{
  "n_head": 8,
  "n_kv_head": 2,
  "head_dim": 64,
  "vocab_size": 10011,
  "activation": "squared_relu",
  "norm": "layernorm",
  "norm_place": "pre",
  "attn_scale": 0.125,
  "lr": 0.00507,
  "weight_decay": 0.0,
  "grad_clip": 1.0,
  "warmup_steps": 200,
  "schedule": "wsd",
  "doc_mask": false
}
Each number is 128 + 24 x the weight over its row's rms, rounded and kept within 0 to 255. Layers, rows and columns count from 0. The size above them is the row's rms in percent of the matrix's.

# layer 7 MLP up, 2048x512, rms 0.154, rows 122-148, columns 0-127
size [ 94  87 107  95  94  94  98 106  95 106  97 106  93  91 102  96 109  89  97  93 103  99 115 130 102  78 100]
[[136 121 109 133 173 136  84 125 140 149 129 160 104 155  86  99 152  67 111 122 104 118 128 127 123 110 150 150 129 125 144 168 123 111 119 152  97 122  77 169 177 131 121 155  89 168 129 136 144 109 140 149 115 123 138 143 155 137 162 132 136 137 120 145  92 174 134 148 147  88 140  95 136 144  53 104 142  92 101 127 123 113 139 107  99 158 161 137 138 131 183 137 149 133 138 113  83 142 164 145 129 116 172 112  93 145 127 134 150  86 149 176 127 100  99 174 118 178 160 111 146 116 129 148 139  99 100 109]
 [ 94 135 149 147 181 126 120 162 122 147 109 124 123 150  77  85  57 121 109 146 124 125 128 139 140  93 122 136 141 105 109 130 125 145 138 125 138  98 112 111 160 120 143 148 131 108  99 143  93  96  69 117 149 112 154 132 139 160 167 146 131 123 170 114 133 144  79 148 146 154 122 127 162  96 108 144 103 132 147 131 141 142  70 142 114 114 161 135 102 124 130 127 127 103 124 158  99  90 121 128 102 124 142 139 133 109 122 154 146 136 151 123  90 132 157 115  84 110 119 120 149 120 117 140 141 130 127 130]
 [152 129 108 141 159 106 126 133 142 134 121  92 117 110 115 127 156 115 122 125 128 127 116 112 136 111  98 111 123 167 163 154  92 101 128 122 111 109 140 122 169 151 134 156 127 122 115 106 146 118 149 143 131  95 143 139 112 144 113 115 146  77 123 172 172 121 166 108 121 117 141 157 126 115 156 116 131 175 123 138 107 115 106 139 107 145 153 128 102 155 126 136 133 122 105 140 150 206  91 128 135 108  89  88 105  76 179 130 134 140 156 130  85 158  85 114 177 139 141 136 126 110  82 125 124 129 129 149]
 [116 144 183 116 131  88 157 145 173 182  93 102 112 117 116 144 164 131 101 132 165 109 150 125 113  79 119 120 105 120 146 175 104 142 149  98 115 118 135  99 145  83 139 132 115 136 133 128 156 116 116 129 142 135 107 139 115 104 155 120 170 137 151 129 139 141 118 151 121  97  81 125  92 138 106 119 135 141 158 134 113 158  93 134 108 129 161 126 121 131 120 207 140 106 107 123 117 119 114 164 130 102 139 112 144 121 135 149 108 148 147 139 113 118 161 156 140 123 126  91 129 117 133 137 117 120 135 164]
 [105 118  99  86 126  92 155 142 114 143  93 130 148 139 143 111 158 130 137 137 142 101 133 140 121 114 130 124 118 146  95 125 101 150 122 132 162 127 104 110 138 125 101  95 149 141 120 167 108 132 150 119 142 119 118 156 105 136 138  86 101 182  84 144 128 132  97 126 157 150 187 100 131 145 130  52 104 141 103 154 159  90 146 106 103  77  93 126 122 158  83 119 143 130 114 172  98 136 113 152 153 136 155 130 129  94 114 175 120 147 113 145 124 134 115 128 109 118 116 102 139 105 105 110 114 105 106 117]
 [107  80 154 156 116 109 145 130 135 110 171 108 137 160 114 142 155 134 148 140 111 130 119 141 140 138 100 102 137 147 142 156 114  89 103 117 132 140 145 133 129 169 112 135 154 146 162 126 109 116 142 139  96 107 116  63 128 112 148 107 127 125 128 127 100 179 130 122  99 149 137 129 100 101 141 159 132 171 117 148 100 183 105 129 146 133 152 171 127 129  94  87 161 104 131 110 105 138 115 130 137  94 122 138 151 153 111 116 176 167 112 107 114 110 182 152  97 103 143  97 128 112 125 112 116 112 111 165]
 [145 146 177  99 139 105 138 134 154 123 145 156 131 110 143 118 136 127  91 159 125 135 145 150 166 152 122 125  99 140  90 149 121 147 159 154 128 174 146 139 144 118 105 163 128 156 125  88  73 122 141 112 127 163 145 128 149 116 118 126  87 125 172 123 121 167 147  93 163  91 178 108 152 125  92 136 120 118 118  79 102 146  86 160 113  92 123 125 116 159 114 118 105 100 119 115  98 176  92 139 158 149 141 134  79 145 116 119  93 133 155 114 170 123 103 155 164 115 136 122  93 147 105 162 145  90 151 128]
 [120 106 142 112 126 157 142 112 141 103  92 100  71 131  87 147 163 106 134 127 159 192 150 121 123 153  88 112 128 129 152 160 126  96 127 137 123 110 110 135 181 140 134 105  95 114 124 126 121 116 120 133 121 111 163 170 119 144 140 127 150 154 151 132 171 136  89  88 191 177 127 127 130 148 180 103  92 133 143 153 141 143 116  99 110  87 119 144 139 137 106 165 141 160 126 164 105 154 128  95  87 162 142 133 131 111 103 158 148 132 158 128 136 107 142  99 141 105 138  92 141 126 156 154 103 144 138 143]
 [143 102 124 119  82 113 117 135 150 145  90 117 119 155 112 113 129 100  94 162  97 134 140 104 111  94 114  91 140 135 102 132 140 104 158 149 176 157 140 134 150  96 122 129 122 167 166 150 106 113 137 110 118 179 130 160 144  96 157 118 151 158  92 133 135 122 125 176  82  82 122 154 109 105 153 153 103 110 151  99 132 138  89 112 102 130 135 116 146 169 139 145 117 135 103  93 126 111 138 120  95 127 160 141 122 109 144 169 164  94 141 115  94  90 119 145 131  67 134 121 128 134 104 131 109 109 139 116]
 [144  91  92 124  92 136 126 137 135 166 151 142 122 101 168 117 128 135 137 105 133 135 148 151 134 156 119 166 106 103  75 140 129 120 162 171 100 111  92 124 123  99 167 145 129 137 116 109 114 100 108  82 154 108 128 103 119 141 103 119 118 117 100 158 149 117 128 102 135 126  71 133 105 166 146 154 120 127 159 146 155 145 123 111 134 171 125 146 113 148 140 137 126 161 125 121 125 112 149 155 177 162 141  84  97 129 118 123  87 112 202 136 168 126  98 143 118 137 148 133 150 112 115  97 146  90 106  99]
 [ 90 106  81 132 102 117 136 137 162 106 152 140 171 196  94 132 142 135 118 111 108 117 142 178 129 124 151 148 144  90 147 167 154  96 114 146 131  98  93 149 150 152  96 144 115  95 125  74 126 126 126 135 133 151 128  77 132 144 132 142 191 119 116 110 182 141 138 115 121  93 169 157 103 115 163 132 172 113  82 147  75 151 186 140 104 167  94 120 123 173 147 142 138 142 189 150 114 149 125 130 103 112 104 137 131 130 136 113 130 105  94 144 148  88 113 126 117  94 135 144 131 122 122 147  75 119 138 104]
 [137 120 130 114 133 157 136 144 172 158 139 162 117 130 109 101 133 141 110 116 105 115 121 120 149 171 101 149 132 147 105 164 113 146 104 110 192  83  91 150 152 147 136  90  95 119 106 123 145 121 106 179 152 102 115 119 156 160 112 129  96 135 106 166 125  71  93 145 178 137 118 111 109 126 105 124 103 129 123 134 134 137 120 160 147 123 134 123 103 142 118 167 155 128 143 129 119 142 128 130 155 124 186  82 114 165 121 130  96 125 162 111 143  84 120 109  78 126  99 130 110 166 204 108  95 112 124 101]
 [178 140 148  96 130 102 126 108  95 142 165 125 131 109 124 182 124  99 127 114 149 126 102 103 162 120 112 130 103 139 134 114 129 145 141 133 139 144 126 146 169 165 154 137  92 123 154 122 132 128 144 131  97 173 143 114 116 156 138 132 111 138 103  99 148 139 114 135 122 131 142 134 114 126  92 118 166 153 109 120 144 150 111 154 117 107 122 101 158 119  98 161 159 141 128 119 162 161 134 125 178  90 150  78 128 147 126 129 149  98 119 120 168 116 165 149 151 143 150 161 147 149 146 104 148 116 132 123]
 [ 89 131 111 159 132 138  93 156 118 122 154  93 160 141  90 126 119 110 116 119 133 107 142 131 139 132 119 148 114 135 130 108 124 159 186 156  72 178 160 146 148 102 129 129 129  87 103 156 180 132 110 158 107 148 158 125 110 154 152 143  78 114 147 114 103 125 155 169 144 127 140  98 106 121 100 106 110  99 115 155 130 167 131 117 132 111 116 147 100 136 169 104 127 110 126 136 127  84  93 184 170 127 127 117 108 137 147 170 118 164 124 121 158 109 170 165 132 143 121 133 144 134 108 150 120 124 140 137]
 [135 135 137  96 146 158 133 150  86 196 138 131 118 154 139 115  89 115 130 107  99 106 138 108 110  73 145 224 108 191  82 143 112 108 116 131  92 161  78 136 141 112  88 141 138 141 131 140 142 124  89 109 106 135 149  94 164 166 120  93  99 115 164 164 124 131 130 104 146 138 112 124 142 119 105 147 127 110 140 123 162 146 138 136 132 158 141 150 129 138 113  71 144 145 164 160  78 129  88 150 175 108 127 109 108 101 104 129 131 129  93 112 118 123  99 130 122  81 110 122 135 174 111 133  97 125 114 138]
 [114 103 137 125 146 141 109 165 134 127 142 156 122 145 145 106 122  68 118 113 127 126 167 126 143  97 146 142 133 145 111  79 144 107 134 150 138 109 149 134  94 141 168 110 125 144 120  98 147  79 127 151 123 112  81 127 182 131 159  83 118 111 193 194 105 142 116 120 111 168 122 119 124 134 128 167 109 146 147 139 145 115 121 198 162 136 107 112  77 118 137 144 127 146 145 120 124  86 137 126 150 104 101  90 146 107 164  85 108 172  79 128 110 142 152 121  84 158 145 121 106 116 162 152 157 135 172  97]
 [124 116  78 151 123 108 155 146  99 125 119 179 121 128 110 151 144 159 153 116 165 122 149 104 118  83  82 148 134 111 132 112  87 123 152  99 147 120 163 101 134 132 164 140 114 159 101  90 151 134 148 125 157 108 132 113 116 122  74 153 103 106 104 139  90 107 170 143 157 147 123 133 122 106  93 159  98 165 147 127  97  92 137 104 138 131 171 137  99 140 110 135 128  73 119 160 164 134 116 126 104 101 105 112  97 101 128 123 120 135 133 150 107 113 138  68 109 140 121 158 148 125 104 127 113 146  95 132]
 [113 106 165 138 105 124 136 124  83 136 116 126 137 124 166 118 125 148 144 135 148 118 124 117 130  64 159 133  97 139 142  75 115 151 112  78 136 140 107 124 140 135 155 122 103 128 137 156 150 128 110 101 107  98 129 129 141 142 123 112 173 122 120 131 113 110 132 182 152 121 118 144  73 122 154 143 160  91 164 170 113 139 115 113 123 101 169 102 166 118 142 159 182 118 154 136 104 124 112 148 135 107 142 132 117 163 112 154 166 104 153 129 147 144 137 155 105 135  96 146 150 162 123 120 116 156 136  87]
 [134 131 115  98 132 119 117 117 129 113 146 157 133 131 155 102 124 114 168 205  79 184 116 121 132 112 107 155 144 139 115  80 126 150 115 112 139 156 145 146 140 145 151 102 134 175 183 122  97  51 110 141  83 116 132 102 111 158 151 143 156 118 134 126  81 139 131 168 161 105 113 161 160 102 125 108 176 126 180 133 140 166 115 144 137 136 165 108 149 119 129 151 136 159 136 143 135 103 127 153 159 137 126  86 124  96 103 110 126 142 145 137 130  93 147 131 125 123 118  95 135 119  96 158  92 139  90 106]
 [123 154 141 144 109 118 141 128 111 117 118 132 127 122 130 103  88  91 154 169 129 124 124 147 105 118  96 107 131 116 133 143 156 116 122 103 107 125 116 118 143 118 106 161 109 108 112 141 106 155  95 156  88  81 116 170 170  73 121 146 123 153 158 122 124 123 162 152 143 135 146 136 124 153 175  82 149 102 117 161 127 110 140 148 104 136 122 138 169 137 148 175  92 147 138 104 129 134  98 147 132 128 129 134 135  97 135 139 131 173 101 119 180 147 112 130 120  89  88 153 140 130 168 154 175  70 116 113]
 [151 156 135  80  93 138 137 120 112 141 129 130 103 180 113 105 107 119 121  73 134 140 128 154 129 136 113 128 144 170 115 107 147 137 134 116  90 125 143 158 130 130 120 104 143 129 133  99 124 136 160 112 129 115 140 171 128 134 140 143 136 151 118  91 104 171 109 137 100 119  98 142 159  90 151 130 141 169 194 150 122  92 117 149 177 139 117 104 124 113  89 147 146 142 128 118 124 147 140 160  92 148 111  90 155 150 130 100 143 129 139 161 102 178 102 145 143 128 100 171  88 104 140 164 113 148 107  90]
 [111 153 125 107 129 141 117 138 114  76 116 132 113  86  93 117 159 147 134 113 120 144 112 145 140 111 121 117 123 180 126 142  91 167 118  98 148 156 126 179 154  98 122 100 111 137 106 132 122 108 144 136 127 129 133 130 153 131 130 118 140 137 126 150  84 147 147 193 131 119 112 173 116 116 142 139 102 159 122 155 107 164 140 130 107 131 118 104  94 151 124 149 144 134 143 135  61 112 128 144 111 112 121 110 147 143 121 102 128 160 130 116 126  77 159 139 152 128 143 134 127 151 143  93 113 123 146 106]
 [107 115 107 153 157 164 137 160 144 148  95 119 162 120  79 122 147 176 120 109 130 144 130 116 106 151  97 146  88 126 182 133 110 139 169 122 117 134 124 139  90 145 125 118 165  95 125 163 116 147 123  91 128 107 148 100 125 137 163 147 116 124 170 170 113 158 115 135  80 126 115 162 151 124 139 129 126 124 117 123 161 144 117 134 103 152 106 151 129 141 147 125  79 100  94 138 158 134 140 128 183  87 126 139  93 122 128 122 155 100  52 138 136 147 134 103 132 114 126 160 120 123 154 148  94 147 107 153]
 [131  99  83 149 173 139 122 124 152  80 100 132 157 144 110 130 141 149 116 129 175  98 160 124 126 103 123 132  82 183 142 134  69 171 154 163 113  86 179 161 109  92 118 127 150 120 140 118 183  96 116 117 144 117 102 119 109 110 135  99 122 149 104 137 107 174 152 126 142 109 112 171 146 120 114 107  93 105 144 129 134 175 162 121 158 148 129 142 127 102 143  99 132 123 142 107 112 113 136  84 123 121 120 139 133 124 135 135 161 130 131 124 147 125 125 136 104 128 113 166 135 143 157 101  88  98  96 163]
 [141 108 114  89  90 124 128 121 142 146 128 116 107 116 135 132 133 131  99 113 149 144 129 136 113 118 154 116 151 102  97 133 131 102 148 138  90 157 145 139 111 104 144  99 146 143 158 105 122 122  93  73 183 144 122 138 140 134 158 116 102 112 105 172 169 112 121 138 117 119  98 135 110 129 151 106 141 124 166 136 134 124 150 131 109 157 137  98 145 152  90 123  89 122 109 117 150 153 151 112  91 103 144  92 164 124  69 177 127 141 158  92 118 122 148 134 168 126 128 159 125 145 135 135 125 118 103 136]
 [117 102  80 124 165 144 127  98 105 132 177 156 131 124 140  82 119 116 119 138 143 108 123 145 110 161 140 127 106 104 139 132 120 151 159 122 122 102 118 143 104 154  77 136 117 122 175 109 109 123 119 114 115 134 150 106  83 152 106 166 122 123 176 120 118  99  79 136 167 126  76 112 109 121 186 170 121 119  92  93 127 134  92 111 135 167 120 134 109  63 167 110 121 136 137 122 130 150 175 160 175 118 133  92 157 125 147 114 143 100 154 152 144  85 103 144 150 146 112 126  95 118  69 132 142 138 153 106]
 [104 148 148 117 122 122 126 128  93 107 176 101 134 117 124 150 148 133 128 127 100  84 155 118 111 134 148 111 114 162 144 110 150 105 115 106  81 113 133 142 147 139 126 133 119 152  83 100 157  99 159 109 147 108 150 132 124  96 119 116 130 145  54 122 140 128 127 180 158  96 118 123  92 127 115 117 125 116 134 124 131 133 140 128 118 145 105 146 125 141 155  99 145 112 124 136 110 127 128 124 155 129 119 100 103 122 162 176 142 144  79 122 119 146 114 131 149 168 129 124  95 106  75 133 143 118 146 130]]
# layer 7 MLP down (transposed), 2048x512, rms 0.15, rows 122-148, columns 0-127
size [ 92  92 105  96  96  95  98 105  95  98  98 103 102  97  95 105 112  96 100  90 108  99 103  93  90  89 102]
[[120 168 147 150 154 194 140 129 151 124  89  94 124 144 102 155 129  77 157 116 139  76 119 109 171 155 140 139 144 148 199 100 142 133 131 124 113 121 105 135 150 164 129 107 134 155 132 125 116 130 113 122 132  90 166 142 143 134 134 117 181 136  92 127 162 120 149 107 120  98 113 110 114 135  71 148 128 101 178 161 138  85 107 119 156  91 131 128 122 140 150 133  99 124  85 139 148 145  93 124 129 152 134 112 107 113 111  72  93 169  61 125 151 110 170 138 191 148 122 166 157 152 148  96  98 118 116 116]
 [101 153 163 126 124 115 112 142 130 111 133 160  66 138 142 140  91 106 151 135 125 122 123  86 151 145  86 137 137 132 128  92 151 175 140 116 136 108 113 111 144 138 124 117 142 130 153 162 152 142  92  82 160 133 148 163 121 142  79 139 127 167 109 129 112 133 174 147  93 125 147 115 113  95 143 136 110 106 100 134 123 122 144 169 126 116 111  97 121 103 149 149  88 103 126 173 132 122 117 133 101 152 139 101 142 135 118  98 159 108 145 122 155 132 116 150 106 107 124  90 124 127 140 140 135 130 155 121]
 [147 112 134  85 122  96  88  95 160 151 130 125 127 113 140 135 129 108 129 120 130 135  69 117 131 179 102 127  91  97 147 139  97 128 117 138 151 170 192 123 114 145 116 169 134 201 170 138 116 119 135 114 101 133 104 181 136 141 158 145  91 146 113 107 171 140 111 104 108 131 117  97 131 113 159 125 101 136 127 134 123 148 132 141 161 134  94 146 158 113 137 142 116 146 138 125 116 149 135 115 149 116 119 103  97 123 149  89 144 111 108 106 124 138 139 138 135 133 166 161 136  97 150  88 122 138 134 150]
 [145 136 179 149 113 120  99 128  96 148 146 153 165 115 144 121 134 131 120 140 102 109 121 113 139 161 124 133 106 119 137 148 151 141  86 101 107 175 150  71 116 101 164 119 111 138 148 111 142 125 135 131 115 146 153 105 132 183 122 113 146 160 125 154 144 129 132 115 107 118  78 155  98 117 100 122 126 130 140 135 129 123 100  97  95 157 106 118 105 187 180 130 113 130 148 177  95  86 136 166 124  99 123 161 153 125 144  76 132 154  93 118 109 122  93 155 115 102 145 116 127 119 119  99 143  94 176 153]
 [183 143 150 124 141 136  86 157 142 114 114 143 137 142 137 128 112 124 126 152 110 164 143 138 138 178 177  96 102 166 136 121 131 133 147 141 106 127  82 121 138 159 132 133 141 156 157 112 103 102 120 131 116 112 151 110 111 208 151 134 154 120 125 157 120 132 117 105 151  98  81 152 116  94 144 114 142 134 116  84 119 139  87 101 174 117 161 109 170 106  75 157 127 138 132  99 112 133 155 169 105  95 118 127 131 129  84 134 170 140 143 107 161 131 108 108 149 120 104 109  71 116 178  97 125 133 141 147]
 [122 167 136 165 100 128 130 146 142  96  80 136  92  99 144 115 141 130 112 143 128 134 144  93 148 123  93 146 137 143 101 127 112 150 102 141 123 151 126 143 103 153 138  98 148 102 112 170 160 136  99 167  50 152 152 129 129 125 148 140 121  83 153 134  77 152 166  79 130 113 139 102 131 114 110 133 117  97 141 130 161 134 142 131 107 120 129 119 112 151  89 116 159 135 105 144 135 145 128 168 104  78 157 153 141 108  67 123 153 144 138 122 136 167 126 137 138 178 129 112 137 106 122 146  88  61 105 100]
 [112 125 150 132 151 123 133 164 125 125 141 144 112 143 113 130  97 123 190 143  97 116 157 106  93 100 148 130  93 115 133 161 115  89 110 112 148 137 115 131 150 146 141 104 128 134  98 105 185 111  88 136 140 127 129 115 191 131 123 122 115 121 129  83 118 134 129 147 133 146 156 121 174 113 104 115 151 174 121 149 145 160 132 129 145 146 124  51 165 140  80 143 142 136 145 162 119 131 131 154 151 128 140  92 128  93 164  92 136  94 108  97 133 137 144 167 136  98 169  93 124 124 128 130 133 193 148 105]
 [143 131 123 121 127 108 111 119  87 110 131 105 102 141 160 124 149 133  76 137 118 101 102 147 146 131 144 111 135 130 167 188 113 128 175 130 172 143 144  89 112 140 121  82 125 108 153 158 105 115 141 113  99 124 115 153 104 155 167  71 103 140 160 110 108 104 133 102 138 159 139 113 201 120 130 113 111  68 151 144 121  76 140  85 148 133  96 134 151 152 129 135 152 103 126 157 104 155 112 102  87 156  99 144 145 135 159 145  95 127 109 148 120 146 123 131  94 123 125 132 103 124 143 108 162 114  91 150]
 [130  88 143 139 101 146 125  80 142  81 146 148 125 152 132 132 104 144 127 107 137 170 126 110 164 109 123 100 101 142 123 102 149 128 179 127 117 115 125 176 133 136 117 128 120 123  97 137 131 143 125 137 114 129 150 121 112 117  88 140  95 135  75 212 114 100 118 122 158 156 119 111 113 124 138  56  71  82 112  97 122 108 151 119 128 147 146 112 132 149 137  98  98 119 113 156 110 170 110 115 111 114 116 153 140 152 108 130 124 119  85 110 125 151 131 165 129  99 126 107 104 133 157 100 171  85 126 129]
 [175  77 161 132 151 139 130 136 117 136 191 108 111 128 152 116 108 116 146 112 148 115  79 122 165 155 126 137 155 103 144 187 116  98 164 139 112 112  93 134 173 165 138 153 102 111 113 127 134 115 134  85 117 120 160 108  70 105 130 121 117 121 149 112 116 139 118 125  69  76 134 129  90 130 127 170 128 130 161 165 121 100 126 146 161 149 111 126 150 143 135 146  69 183 150 130 132 128 141 112 169 134 127 112 124 127 160 137 141 122 129 126 126 145 122 129 156 112 160 130 102  90 129 138 140 115 109 174]
 [158 155 101 132 154  85  74 114 178 110 118 131 114  87  85 121 111 136 160 127 143 152 123 121 146 167 146 130 105 147 117 105  90  97 126 124 156 138  98 109 107 101 149 149 105 131 102 162 133 163 180 125 118 117  90 165 137 146 147 112 118 120 139 140 109 137 117 116  71 173 151 130  85 139 104 141 119 156 156 128 133 100 166 148 123 101  99 148 129  89  93 145  84 150 160  84 154 153 159 114 102 119 138  81 110 121 141 150 124  79  74 134 125 129 117 151 128 120 168 133 112 105 103 114 100 142 151 113]
 [153 166 109 161 142  80 154 117 129 138 134  85 125 111 193 124 118 162 141 119 102 111 120  97 135 121 133 112 173 136 115 128 174 139 138 104 139 117 134 132 122 118  96 146 129  99 161 137 120 161 131 121 158 114 144  74 156 127  86 129 154 138  88 128 154 137 172 113 133 122 147 112 149 131 174 127 104 130 156 109 104  99 131 164 163 129 137 161  95 138 162 148 142 146 151 106 123 148 114 142 111 183 150  90 100 151  93 133 131 154 118 125 125 126 101 135 124 105 151 128 104 158  93  78 136 117 121 133]
 [120 114 165 103 149 103 161 133 146 131 115 109 141 123  96 139 146 139 112 120 148 132 173 129 122 120 105 191 120 112 132 128 118  95 121 157 163 104 134 126 114 101 115  98 140 102 165 115 155 123 148  96 107 143 147 143 124 108 173 150 152 163  91 135 111 127 136 145 101 133  83 106  91  98 169 170 155  78 150 114 167  92 144  96 112 107 135 112 143 132 125  92 151 127  96 154 112 120 125 116 145 123 161 141 132  89 157 125 118 119 141 179 108 109 119 116 116 179 135 116  94 141  95 112 151 117  81 135]
 [176 114 106 157 142 118 124 126 107 115 131 128 141 114 131 134  86 132 111  95 184 101 130 173 136 122  94 146 155 117 111 118 114 150 135 144 114 105 136 131 129 112 152 150 127 129 119  95 108 137 139 121 151 119 126 140 111 158 107 142 119 122  88 128 110 123 101 159 157 144 111 124 119 108 111 152 138 128  90 106 102 153 109 150 119 116 149 122 121 114 156 131 110  97 143 145 138 152 203 108 152 123 163 122 115 158 138 142 155 174 111 109 106 130 126 100 100 117 171 117 140 144 108 112 104 158 125 134]
 [109 110 151 159 125 151 140 173 140 106 137 156 120 138 122 102 122 165 151 121 121 120 139 116  89 148 139 113 108  72 171 160 140 170 159 142 185 118 150 117 100 133 132 129 155 137 128 130  87 137 108 130 109  87  90 134  95 231  94 188 125 108 102  95 161 105 164 150 176 121 111  92 112 130 151 126 115  95 120 137 113 149 130 159 164 125  94 116 106 146  93 166 109 133 139 119 109 135 174 118 108 135 143 108 152 132 171 119 127 122 117 172 147  96 124 129 122 177 134  93 181  92 144 140 137 113 133 161]
 [168  97 103 147 123 116 114 108 105  98  76  50 151 135  89 135 112 183 136 141 129 142 128 130 121 162 127 103 165 115 107  84 129 119 153 112 122 117 107 114  93 125  87 129  95 108 153 177 123 153  95 102 144 144 124  73  99 121  97 100 174 128 103 102 128 162  89 112 103 147 101 134 152 119 137 103 141 133 105 131 135 141 160 100 142 157 104 114  87 134 147 123 128 120 157  85 119 161 162 134 107 154 116 102 180 142 131 116 136 108 100 123 135 165  87 103  91 121 140 133  70 137 137 100 103 130  97 147]
 [145 113 120 101 110 156 116 154 161 110 155 142 144 153 137 136  90 168 116 138 115 155 128 117 125  81 112 136 146 166 127 145 144 145 123 141  94  73 144 147 145  95  76  93 151 153 177 127 110 143 145 175 155 130 136 141  94 148 102 138 140 150 146 149 140 123 141 113 151  87 139 124  81 169  97 129 157 158 147 162 141 133 149  97  83 141 103 129 181 116 134 141 168 124 101 118 138 102 134 118 151 121 104 161 122 173 104 123 101 153 142 162 112 141 128 105 132  89 105 160 124 129 131 116 152 142 120 126]
 [170 150 129 102 167 141 112 134 119 112 120 115 132 111 137 114 158 119 124 146 131 140 110 111 142  97 135 147  95 123 145 129 134 150 107 137  80  92 117 106  91 117 125 132  93 119 172 130 136 141  81 152 175  59  98 160 152 100 142 121 112 119 124  82 147 135 112 125 121 123 123  85 158 134 137 105 116 114 145 144 151 153 124 145 128 125 154  94  82 131 123 129 102  97 139 139 177 145 112 142 122 113 145 141 122 136 121 148 133 201 122 168 141 138  86  82 157  71 132 126 147 135 140 150 133 174 138 115]
 [104  88 126 100 141  70 143 104 141 160 110 110 136 109 131 135 112 112 145 123 124 167 147 136 120 158  91 157 167 122 103 110 118 143 117 135 113 127 124 157 149 148 122 134 100 140 138 140 122  95 135 150 124 120 159 120 139 129 125 151 169  89 117 147 150 155  94 100 128 111 111 107 103 170 153 132 107 150 125 139 150 121 138 127 123 149 118 107 126 125 153 148 105 125 154 124 157  94 130 143 101 136 120 119 160 106 117 124 106 151 152 200 100 146 164  95 142 154 148 135 161 121 120 166 171 128 128 133]
 [105 148  81 124 123 122 140 108 162 154 162 173  96 111 134 142 133 122 189  83 105 165 149 132 163 117 124 134 110 147 115 159 176  81 102 121 118 146 139 154 135 139 124 104 217 127 151 135 147 129 148 109 120 107 126 146 136 103 107 119 118 114  89  94 126 162 126 130  86 137 103 127 130  90 132 125 117 147 115  91 129  95 113 182 143 129 134 155 149 102  96 142 118 143 117 117 123 108  98 148 163 132 104 165 143 161 129 124 149 140 150 150 130 137 116  88 167 121 130 110  95 115 188 118 147 118 142 140]
 [141  99 128 161 133 140  87 141 139 133 115 106 123 100 140 136 150 137 118 184 129 123 113  82 129 143  95 133 133 128  97 128 106 138 150 117 161 127 125 133 137  91  96 134 154  84 130 126 125 127 120 102 130 112 128 127 128 143  97 134 106 151 109  84 128 152 151 110 135 162 179 144 146 129 138  57 137 138 110 106 139 124 128  96 139 147 139 135 102 117 150 136 145 117 122 100 107 125 123 136 104 135 147 124 126 115 116  97 138 120 122 128 119  97 146 140 113 103 118  93  94 136 142 132 121 116 105 136]
 [108 138 123 112 106 154 155 177 121 132  88 134 148 129 166 134  92 163 121  95 128 115 114 113 143 106 117 120  83 116 161 122 113 133 121 143 141 102 154 113 146 132 138 154 104 112 135 191 106 126 100 129 118 128 151 135 136 106 135 141 157 164  63 160 101 163 155 130 143 126  95 107 120 109 128 155  88 163 158 145 125 167 145 139 171  96 121 107 131 167 108 136 143 111  88 154 110  81 155 114 123 156 127 122 115 138 101 127 142 106 154  87 115 109 155 151 122 175 125 124 141 148 131 134  90 125 126 125]
 [131 132 155  74 136 135  96 129 144 150 145 146  94  67 133 133 160 138 143  85 130  98 137 135  64 142 131 129 111 104  98 124 149 158 121 142 107 125 100 133 159  92 125 125  85 147 103 111  94 125  97 122 129 155 158 152 133 143 112 182 145  71 110  68  98  95 100 132  94  95 181 146 131  93 179  91 121 166 137 147 121 153 125  95 114 113 122 160 113 109  97 108 105 102  98 140 125 133 174 141 117 146 132 156 151 142 183 132 150  92 129  94  83 146  91 152 127 146 114 123 168 123 118 131 151  89 167 147]
 [142 122 131  95  99 127 111 105 111 137 113 143 147 158 142 110 120 119 100 126 146 142 158 129  92 124 115  98 129  65 112 148 135 128 135 141 106  82 111 152 102 126 159 118 191 119 102 125 131 145  95 152  91 181 117 157 125 111  95 129  95 116 100  96 134 146 136 131 129  84 182 133 143 140 108  86  94 138 102 153 139 181 130 153 161 110 149 116 126 144 135 121  93  94 126 114 130 101  85 106 103 130 126 125 150 122 109 121 132 126 149 171 123 117 148 105 100 149  98 122 118 169 126 162  54 145 153 103]
 [129  93 144 110 128 111 104 100 112 157 185 141 112 109 112 129 112 103 141 141 127 144 128 120 148  96 142 117 118 135 137 148 143 139 143 131  99 168 111 123  79 166 128 132 129 117 131  85 163 154 138 122 121 199 111 136 131 134 111 133 113  93 114 109 146 103 115 114 121 142 115  99 158 103 122 113 157 124 110 109 120 169 119  54 118 128 113 132 115  72 106 134 168  82 128  91 127 124 158 158  94 101  72 150  86 101 125 132 103 125 120  90 158  90 123  74  85 127  88 114 166 114 146 168 133 125 177 150]
 [157  99 118 134 105 101 145 133 169 145  94 130 110 111 134 185 117 121 129 161  85 138  97 140 107 116 116 163 117 131 165 131 110 137 115 123 103 125 108 128 146 157 120 143 154 133 118 156 143 139 132 143  92 108 137 116 148 118 104 132 147 159 163 149 138 157 140 137  95 125 138 148 115 111 114 143 130 122 131 139  86 128 137 117 149 168 148 112  75 133 117 116  91 152 114 140  97 148 139 149 159 121 141 147 146 129 134 145 154 135 100 127 159  85 135 137 158  97 137 135  97 138 134 115 121 157 119 141]
 [107 123 134 106 138  91 120 128 135 148 142 140 148 145 134 138 118 111 102  98 153 127 114  90 129 132 157 127 172  92 156 130 150  99 138 136 153 100 149 140 115 132  74 129 120 140 111  76 148 131 154 111 109 168 114 103 127 115 141 130 126 132 109 133 113 150 155 144 130 100 150 135  95 159 134 144 160  95 102 105 114 118 140 114  84 153 113 115 158 113 149 151 174 142  90 169  85 118 151 141 101 105 154 125 159 104 100 100 128  90 136 124  94 145 154 175 132 140 149 158 143 107  85 166 127 149 121 123]]